{
  "num_hidden_layers": 12,
  "hidden_size": 64,
  "num_attention_heads": 2,
  "num_key_value_heads": 2,
  "head_dim": 32,
  "intermediate_size": 256,
  "vocab_size": 8192,
  "hidden_act": "relu",
  "norm": "layernorm",
  "norm_place": "pre",
  "norm_eps": 1e-05,
  "positions": "learned",
  "qk_norm": false,
  "attn_scale": 0.177,
  "bias": "all",
  "tie_word_embeddings": true,
  "parallel_block": false,
  "init": "trunc",
  "init_std_qkv": 0.0625,
  "init_std_o": 0.0127,
  "init_std_up": 0.0625,
  "init_std_down": 0.0127,
  "init_mimetic": 0.7,
  "optimizer": "muon_variant",
  "learning_rate": 0.00312,
  "lr_mult_o": 2.0,
  "lr_mult_down": 2.0,
  "beta1": 0.9,
  "lr_head": 0.00476,
  "warmup_steps": 200,
  "schedule": "wsd",
  "decay_fraction": 0.704,
  "decay_shape": "linear",
  "final_lr_fraction": 0.1,
  "batch_tokens": [8192, 16384, 24576],
  "max_seq_len": 512,
  "doc_mask": true,
  "train_tokens": 140800000,
  "max_steps": 8689,
  "dataset": "wikipedia_en"
}
Each number is 128 + 24 x the weight over its row's rms, rounded and kept within 0 to 255. Layers, rows and columns count from 0. Numbers have three digits each. The size before them is the row's rms in percent of the matrix's.

# o: layer 4 attention output (transposed), 64x64, rms 0.197, rows 60-63, columns 0-63
# v: layer 4 attention value, 64x64, rms 0.117, rows 61-63, columns 0-63
# up: layer 4 MLP up, 256x64, rms 0.144, rows 0-42, columns 0-63
# down: layer 4 MLP down (transposed), 256x64, rms 0.131, rows 0-42, columns 0-63
o60 056:120161157113099154132112140120119111081111143143129178098153127112124090096172187127131147155139110132153117107102128120142107105088073124128090166108127146128134153145122127118126114171136158
v61 076:163134134112141123125095098105097159103146090147165139153127119096129104145140135090156111177138137148139189132169103131130162138082127155139088133160114115118150139080120112134112107135153128
o61 078:097116163154118131155137169109121104107107169098106113139118122140154129100115137173172145100108131115091110086115146085128063149131133133171132119126141102140120184158133133153120122133136123
v62 084:135085153121098113116089143137171112149141186081127101134141103131147174078097111125155117125124152146151133126122155078151113147144138118131121104128139158138127110148100130145155110135138072
o62 089:138127123159111129126135160086080173165121119143124162142107105073105147112096129167115156104149109132118139118106077174114163131138145075144134130158148122145133128105146112112142138125094141
v63 091:140085096152138089109154129109180116136065120115144115129118140126136155162144108166127118136078113136146114158134134174171112106170150131125089127135087136163130121108110133141108158136119130
o63 076:125093083132101150161146125130124124110138136139134139114162104135088131080137152152127163107161148143157115147088078148128153130142107117121112133072149130104137081163142128142137090115159165
up0 141:137136158154113123104148129135124150142141137102129123100105184124092102125154160139127092138110098126092109113136138148104160103173102100133092175097090147127131150101121166135105183124116111
down0 131:146111117077145151123117124153111118173161127105140075114123142157181155091136123128098118175177100107114127142098106119103133124095095101132112151148115137161127162113162115142132139140110148
up1 100:127152091156158126127139122138115113105107095098139088175115160118099083105155129157152119148118144136120192172119119179113122127121163110145135140112103156111121113114106113147137096095157114
down1 099:153159184112117142117141085150110123099116121151143127133087132119107129117139116146125167118106119138168152100171083100080150115114099160166123079122111177128136121130119138141123150121141094
up2 103:148139148139108130136126112125166184113114140092099132096129132083110087109096133116143150122161164172110138110088142126125126124114143091153139132141113141159138104087132150125110130159187085
down2 098:132100128113122111106125145119061101184120133140161136156157139131138100134158120110145113127123124096160133193113130120168135129092106096092120176137101134116120168120165110147144120123117110
up3 088:160078121103141130119151132113134152181110118111088140114146088158131122087119111167116071112146141147125143130105128129168106090102152102138151107158121146092120143131146134171114158144145104
down3 085:126102182141131111139110110141079132123118152156153131156108181098155100132100122094112130123165077122135124115125147109133111155149089088162122148133127141141169139108139091133146158089138110
up4 089:108134110146103149157158155141165168099071104139129082133113151150109105106141113089121109084180132150144169112140105145141110109118124153167144118108121135105137134154127110136170142101104134
down4 091:108108172119142093138078114145076129139143125146147135131157118104151189128139129135099164156128118081102107137120110135122144115123133114085131155183150118162120086118133138090124135101143147
up5 099:117138132130077127132116118138147098146175092119156121136138100159141143077169115174119171163106145149107139101131152141105165128097146113145124095150143143115128144125112082123165156093144145
down5 062:146111152109153073148139100136124168143105124158116140154151131122125139133151109108143118122153132105137185129132142196117140090139087154126112161112135128077116101094094126133168099114116118
up6 115:105083104161111131116149139142179117115112095112150128100123160168192169098154156111127108109107134099102095146125133095095138158169124124138123124144125114110133106117119115100138151127127176
down6 107:126101152092166169080126133143138116136087116075138122134091077118147143132153118123121105115149139134170141140099135125116137122089126111111145133150100124142143121138111124141122114170132210
up7 076:090121122126144117106105098081134126101118108111165152136161120157132172127149084163132181172126118144143140088134119147122143093123107101097131107126144157158120086102136099114137102135089141
down7 082:139145128095128117126176109145130146110144130090109099116091175157129096102084115085135117106150104110123113171127182124108138144156101146150114159106089127167147162127122134137114157144148110
up8 102:127106135107179111128135130143135101097118112116176134146128163157119089117103131117133144093127112088091118130150114116108144098160118135145122107142162096130181124189152115107130150098104172
down8 097:141131103138167089131172091150164143146119116168118111117119170172145168087094146147112140098108183137115117115096144152113103104156143096133139122105143102109140117098147099125115113115148127
up9 152:123130129135139113103100131104127150097126113105114130162167104108179123124144179173130139117160112157146132083100140152117201106133128090134154139078137155112144148141142096129128110122124107
down9 145:121112117131148136155151114107154155132147151152148132142135155111093154121148141126115145121159156126083132057102093114146088133100113152115117113167112104153107097126107139091138167122182151
up10 086:111114151142165098141173109087145140134103121122134175140111091127137112146116157124135137104123163162150101075102127134114187105130130109113112125124086136111146092114083124158154148152149113
down10 120:110093096127125148185096111151127170100150161130140134124123140118122113155097116075122090111134119135159084159128187081138141153138119163098125131143140122116145160099139122152143105115113132
up11 111:087123155151061141145143105123141122171136120129173115125094127112174149141122091116105122134147146127103166160122088122145128100100128110139143120172130157115125146130161096080141137125163109
down11 102:118135152123127098158113110137107144164152097158133181162152093137143154095126136120117080091102106131119114114100144131134143109102148134129134145128113101179112097206119129144132119093141128
up12 077:142160105111119128114131137093115123068157134102143132118111167151099138095095102151130104083142143142177173121105120078152120144130165105115145119128117099180140101103120104111141145115120119
down12 091:092116119123160126155154110148111144105098142149150149165150145110148141095161097146097124139111081116123163148111149092079110133102136159124142138148113091150144177137087133137177115127111124
up13 100:140134100156181162122114137143166113095122141153144135123173114167126082113100139093129128105088096115082164106145138160094132132146124083119098153115148113112129175118131141123152130137146129
down13 097:091165115125144105124163175121148131129114134120101155145120116121130133104105183125129143098146133107100133073119161126112092118139097159109122133119091127140165087178087158152150150139117145
up14 093:140127102124110145083111150155123114119183176088101133139136119128116137143145146188111129162131123139102159084117110115121138116137107088110173151120178159092128133127174108122133136108125119
down14 093:111139168096148109165085102110138155112154100124163095123127121130092159160143146102165188119146154179118135127121097135118162153111117107141108147131114118092152092133092141115115123148117133
up15 095:135120151126143062150154072093142160128124083133167123096137130112120107100103137133129153064128141102093140130144155106189132128141151139145101145151153114126121145095131119127131117123123102
down15 087:159169182120134091140147111122193169120145115180162113117112130133136117140104088124117137097083182106131151125116129120101136084143116126110132143100121138133139124100111156117136120098144137
up16 116:115103081149121131133123140166135130102106131141125135154124098111085119135150104143151113129187153171117138173100120175112193147124102118122093087139138113112143084137114108117146113110135132
down16 098:132152136138130130141143134117114106106083150141143152172121121133155117120065108152100140126089121125127152089135123121162176120157125071097106157142100128113121118074146133153138173160127132
up17 136:155140132127143125128136113157130134144157131134128132118115169133087092153159131148094095138106125147120145125109108154101187108146081095139141153086100163138130104133127174080142159123100091
down17 133:152104125074158119138128113126126138194114109140122129163121164114162087121129093110094095130142076125119142146135138124117095124130102092134151162175100124140178146139156136145105146123140123
up18 095:159102138111110123112101127121094174131116140096140116118101120124124116116158197102168127085117149121149108118159104110124171107194113134109132173101144096142119140119152142149116121133100135
down18 086:118117130120110167102126080072129151149119126153128139137163135122145102124154112140102094102097181165144135136161131100203107115119153133109116110119144124148110119153173103146120113141131105
up19 111:092085138136142172115154111139127138131186123119138148167120108107138136145124159111130153124123127113113158129090139122090137127131108135070162118105086145124099119132099153099116185152136171
down19 100:141104132154133121085091167137174167107114148165147141126139121099160128124138108149107119159134116101117151082185095096133153115106134104113113138118142148146162143121145115112078096121150101
up20 089:149114140123122126152138113124117160091125091095099128104141128100055147154135164088150110104157118130165135098167157162136153118176153137098144145135127150174147122125147130115116154103123124
down20 089:141138158111105149080128167145104112118182126147138120143105123105148086098144109119126103147133137102093128177122125119132116163092159117154122143147123136086126110171102137103141138098186110
up21 091:126114145112114171159125100146091130113160144130126078112128148152118164152096156085120089120144153109153157154085113130169125127112122160131119151163116135174104096106112163114120134167125116
down21 103:107130139097111144079089071133089119177123139126128114124156159119074123125179080134138154136125135094157126145129147159162110128157143085119130137130147133136149118106161155141107114142140120
up22 106:116116148131107102156116129087096098124162148133129134142119131155153141178103116150118082117119134110092118154102167147136146128152085154143105104137116080123180165121158165117136091133118140
down22 079:097158119123133133101115156149137096140142171082112117162138130168091162135128104111162098132154124074149136115151121151128133130171085139109158140124117082100143103136139160098141092123114143
up23 106:123131142146118122101136154116121143151153100120144174097108142099153107117130122139118122132135098087104151140137129136095149139088113061150163175109124170150142140141107117086125169156174128
down23 100:160133159124136126082141150168134110119148123129126091075162119134138131126131133141120100136067123154142125123136114106104178156178128130167103122087123130106109118120120145124135053136130140
up24 112:146125107125105112176100101136143109142104128171110106168122147092168128091136170156135136146137102179091168121135108168132110128094102098101132099126137144153122126144136130170134096101134119
down24 102:157110173123086133108119119143143116082090115119178144103115129107124124148123130161140127075130069163160112131100116144139146145166127132158108081163145158120153136116111100136145147136116108
up25 139:136095127143141159105121116135127124107182116181143132130106113128124107104122112089118109109163160119117129155136112139100141162111080123147099145167153138069152083112115168114129101138129164
down25 116:099107134130102132110102148155121122105125149136134158134153110158087113170123170173153164155115065147109118076098148132126143146101155153110114098134113095126100128153146144099156142138135115
up26 133:111146111138180105128173128106113141131158121106146096162087182096093088132140157088113124108122125138097176133139149132097139107140142079105135103141088150160129139126115139136125131123133156
down26 125:112113084134153140089114119106153150112138157114127143126156111098129172124158139138122140110120082101162149094168131090142154144129106129114130105161138173151141089081133111176091119118141129
up27 114:088118173172163131166141099097135115119132103143094133088111138128151147146117130117111134124112112167097134155121140145148097154122143081189150128091130171136146091127123165123113123143103131
down27 126:069135102138120089150144087110100127128116120129114106142117139128117120110165102146156156123147162092142099134112151109155125131119143116127146091090196137111106161096141134162153147111117173
up28 096:119126178141110129112119112144136136081139143151138140115099104144141147094111146146131147076153146118099119109164156101144096151157169118103116140152096093169129158090100103150146099124094150
down28 096:183143153062132142075142100146150088113136142121109148116149134130114108121128148130145122113074101158142123181078133147139143112161130124140142105123151146145098115107131148110147150133092131
up29 109:079097149147099121143117130116118122089107102130173126123159107113171173094153114104126124171122133169114144097155130145144115149092119115108113109114148154154146105119113091162165118100105150
down29 097:119145132080159123132176124112115109167140108129082091150092157143097123134145081111124144127185106114150151103129094109139111123131118137157174169088132139116117167156131107127115137127128142
up30 091:110166140101098166141142096106097128138154103161188082118107122111151100094160153117134109128118156104161133138118148112116104113120133174158141135155116107165144162117145086129130142094119135
down30 097:114162048139111132117142089107138094169087142099128119125141113180110156122133126174146147143105154128164096116121116151139103088135137134122113126101148136116134156102152135149124125103098160
up31 114:134113153193165144139105084124131133149109113143130062111150115138131150117116149133130115107147176118142122106125167118161093117125094074086142123131157142149121149107098124146149112130132094
down31 114:100132125109096128170131137136140160118135125145155156093114111160160167148123135146136115145144125143159104088147162117114155166106136168128119071111096141107100117121105136140119073121089087
up32 075:167137115096123129116113145117093123099125119127159134110126122125108121123110159170154136138138128174109094108140190115103161153151114122158094114100144097099122160133103155091100157127098178
down32 095:146104082081121161142151102103104149160160155123126105131141142097081119141105094119144086145162168146144145142088085133161108131126137123123105129124162128143125131124155174117112170131146116
up33 083:096125128139112138077115169115118142147103151117131157076143165080096172178143101142114128144129122089123117136096124140123127105162136101108121141126149146159178135121160157128121169137111115
down33 089:174105129095137100139131103130162096145134093119145142142097118141117122100143085101126096113146084135149184147112135159125152169145094129147113116131173150111162091173127134126145095127113124
up34 121:104127133159150143139150136103147122106103098104120181100136126113148118148112101115073118116144102140093140134142139163115152148158117110166174099089130131170191132114146099090137118123125125
down34 141:102163145162123145132161139110133114127099118137136118093106164115146125133112124157106143111129136120153123134096138117081203122128128134140097139070133160100139141074163112138142139079152115
up35 072:164113090111095135123127148099112145111155109149131115139114139124135120171117139163107151178140112125135127122150129123107174108105128090161122153109168147156168113107158095118114121072173102
down35 085:153121084143121118107144128126179137174103100120118135142086107176097159127127086118135138148134180151137167119085126128109162104124151108157105131100109159143134094152120130117102164132136140
up36 108:150131145129137157111124132113116089100120143139134135164084121125127121157155135124153104138086127102138089144146176220132157117119121118082119126124135144133096127129129141138166133071118132
down36 085:124087117148150141121138108085127152129094095138137131167120173122163092114107151119101117123168179119112087120121105166093135129140132109150116141145096118145151100162110088102170132126146152
up37 096:147132108147146153169139113103092153129101106125114083123133152140115134137146156113123086075155125087145120124118142101158113147170112143114117132149117119166158110131163154162096137076095099
down37 092:113093138165131104128100136141097143115124131178167137180125139127178109140135121118130134087149132115091142175136105098134064148114143096087109102134131121158121164143149127130129092128119125
up38 122:111123163152153130171113106097152143152134118126089118099156122135118116109145109135094151168152100170105137159153135171158107150110115105133141154122144166152139123084094132132160082142094115
down38 126:109109129155130123100174123115154150101107136150144173097142103145165124079101156124119139096090137112129086115142157113145180146166157133095106136115152129145134100097145092101143112140117113
up39 086:126116125077120114110142117126140138147121124143158130106128135219117135148115053146125093112100145100105131094121134170141113118141143101102112148120105135113127150161121122139092147134142166
down39 080:130151153119132142113123181099111118156133128107113163149103155089135091128132138077130147140123092124121110128145159112108158141115124157111110099102136099177115122177128143119170166078110138
up40 114:142112175136138161162146093075138136171153121182147124146134134123164131109134140140130159124116091115104107118113134166141138106105090159126131133154090141093155160145124098123121149078141114
down40 107:117119136124110108127154162100113151117139141129118093170114119181115123134132083151128083165134153133099148093144135094149091127119119106100117147172133132138115095145153079126144102120169174
up41 110:085157116168173097142151150113158122163119103123112104112108154134136140093136121167113130062138154129076118092130087114162101148137146115154102125110121124118131112149162151146102122132109120
down41 107:114128122154132115111088092131144157140144112140116141151140160106089114109165107134135154145144101083135116060141102116180112117123069152127134125160128139153134082146164113111139145146132147
up42 102:131123132120113094121112121155125155112154117145120110086116162094064112169115170134118126107166136161103134114094140108138141103150132123139113074112136120135186140159162153122127136109092156
down42 088:136157135131117150120118130115128135106122116132120157172114092104155052116113099121117138133154144110119168171128094146125141122123081146139147074079094132134150127140175160144130153141110122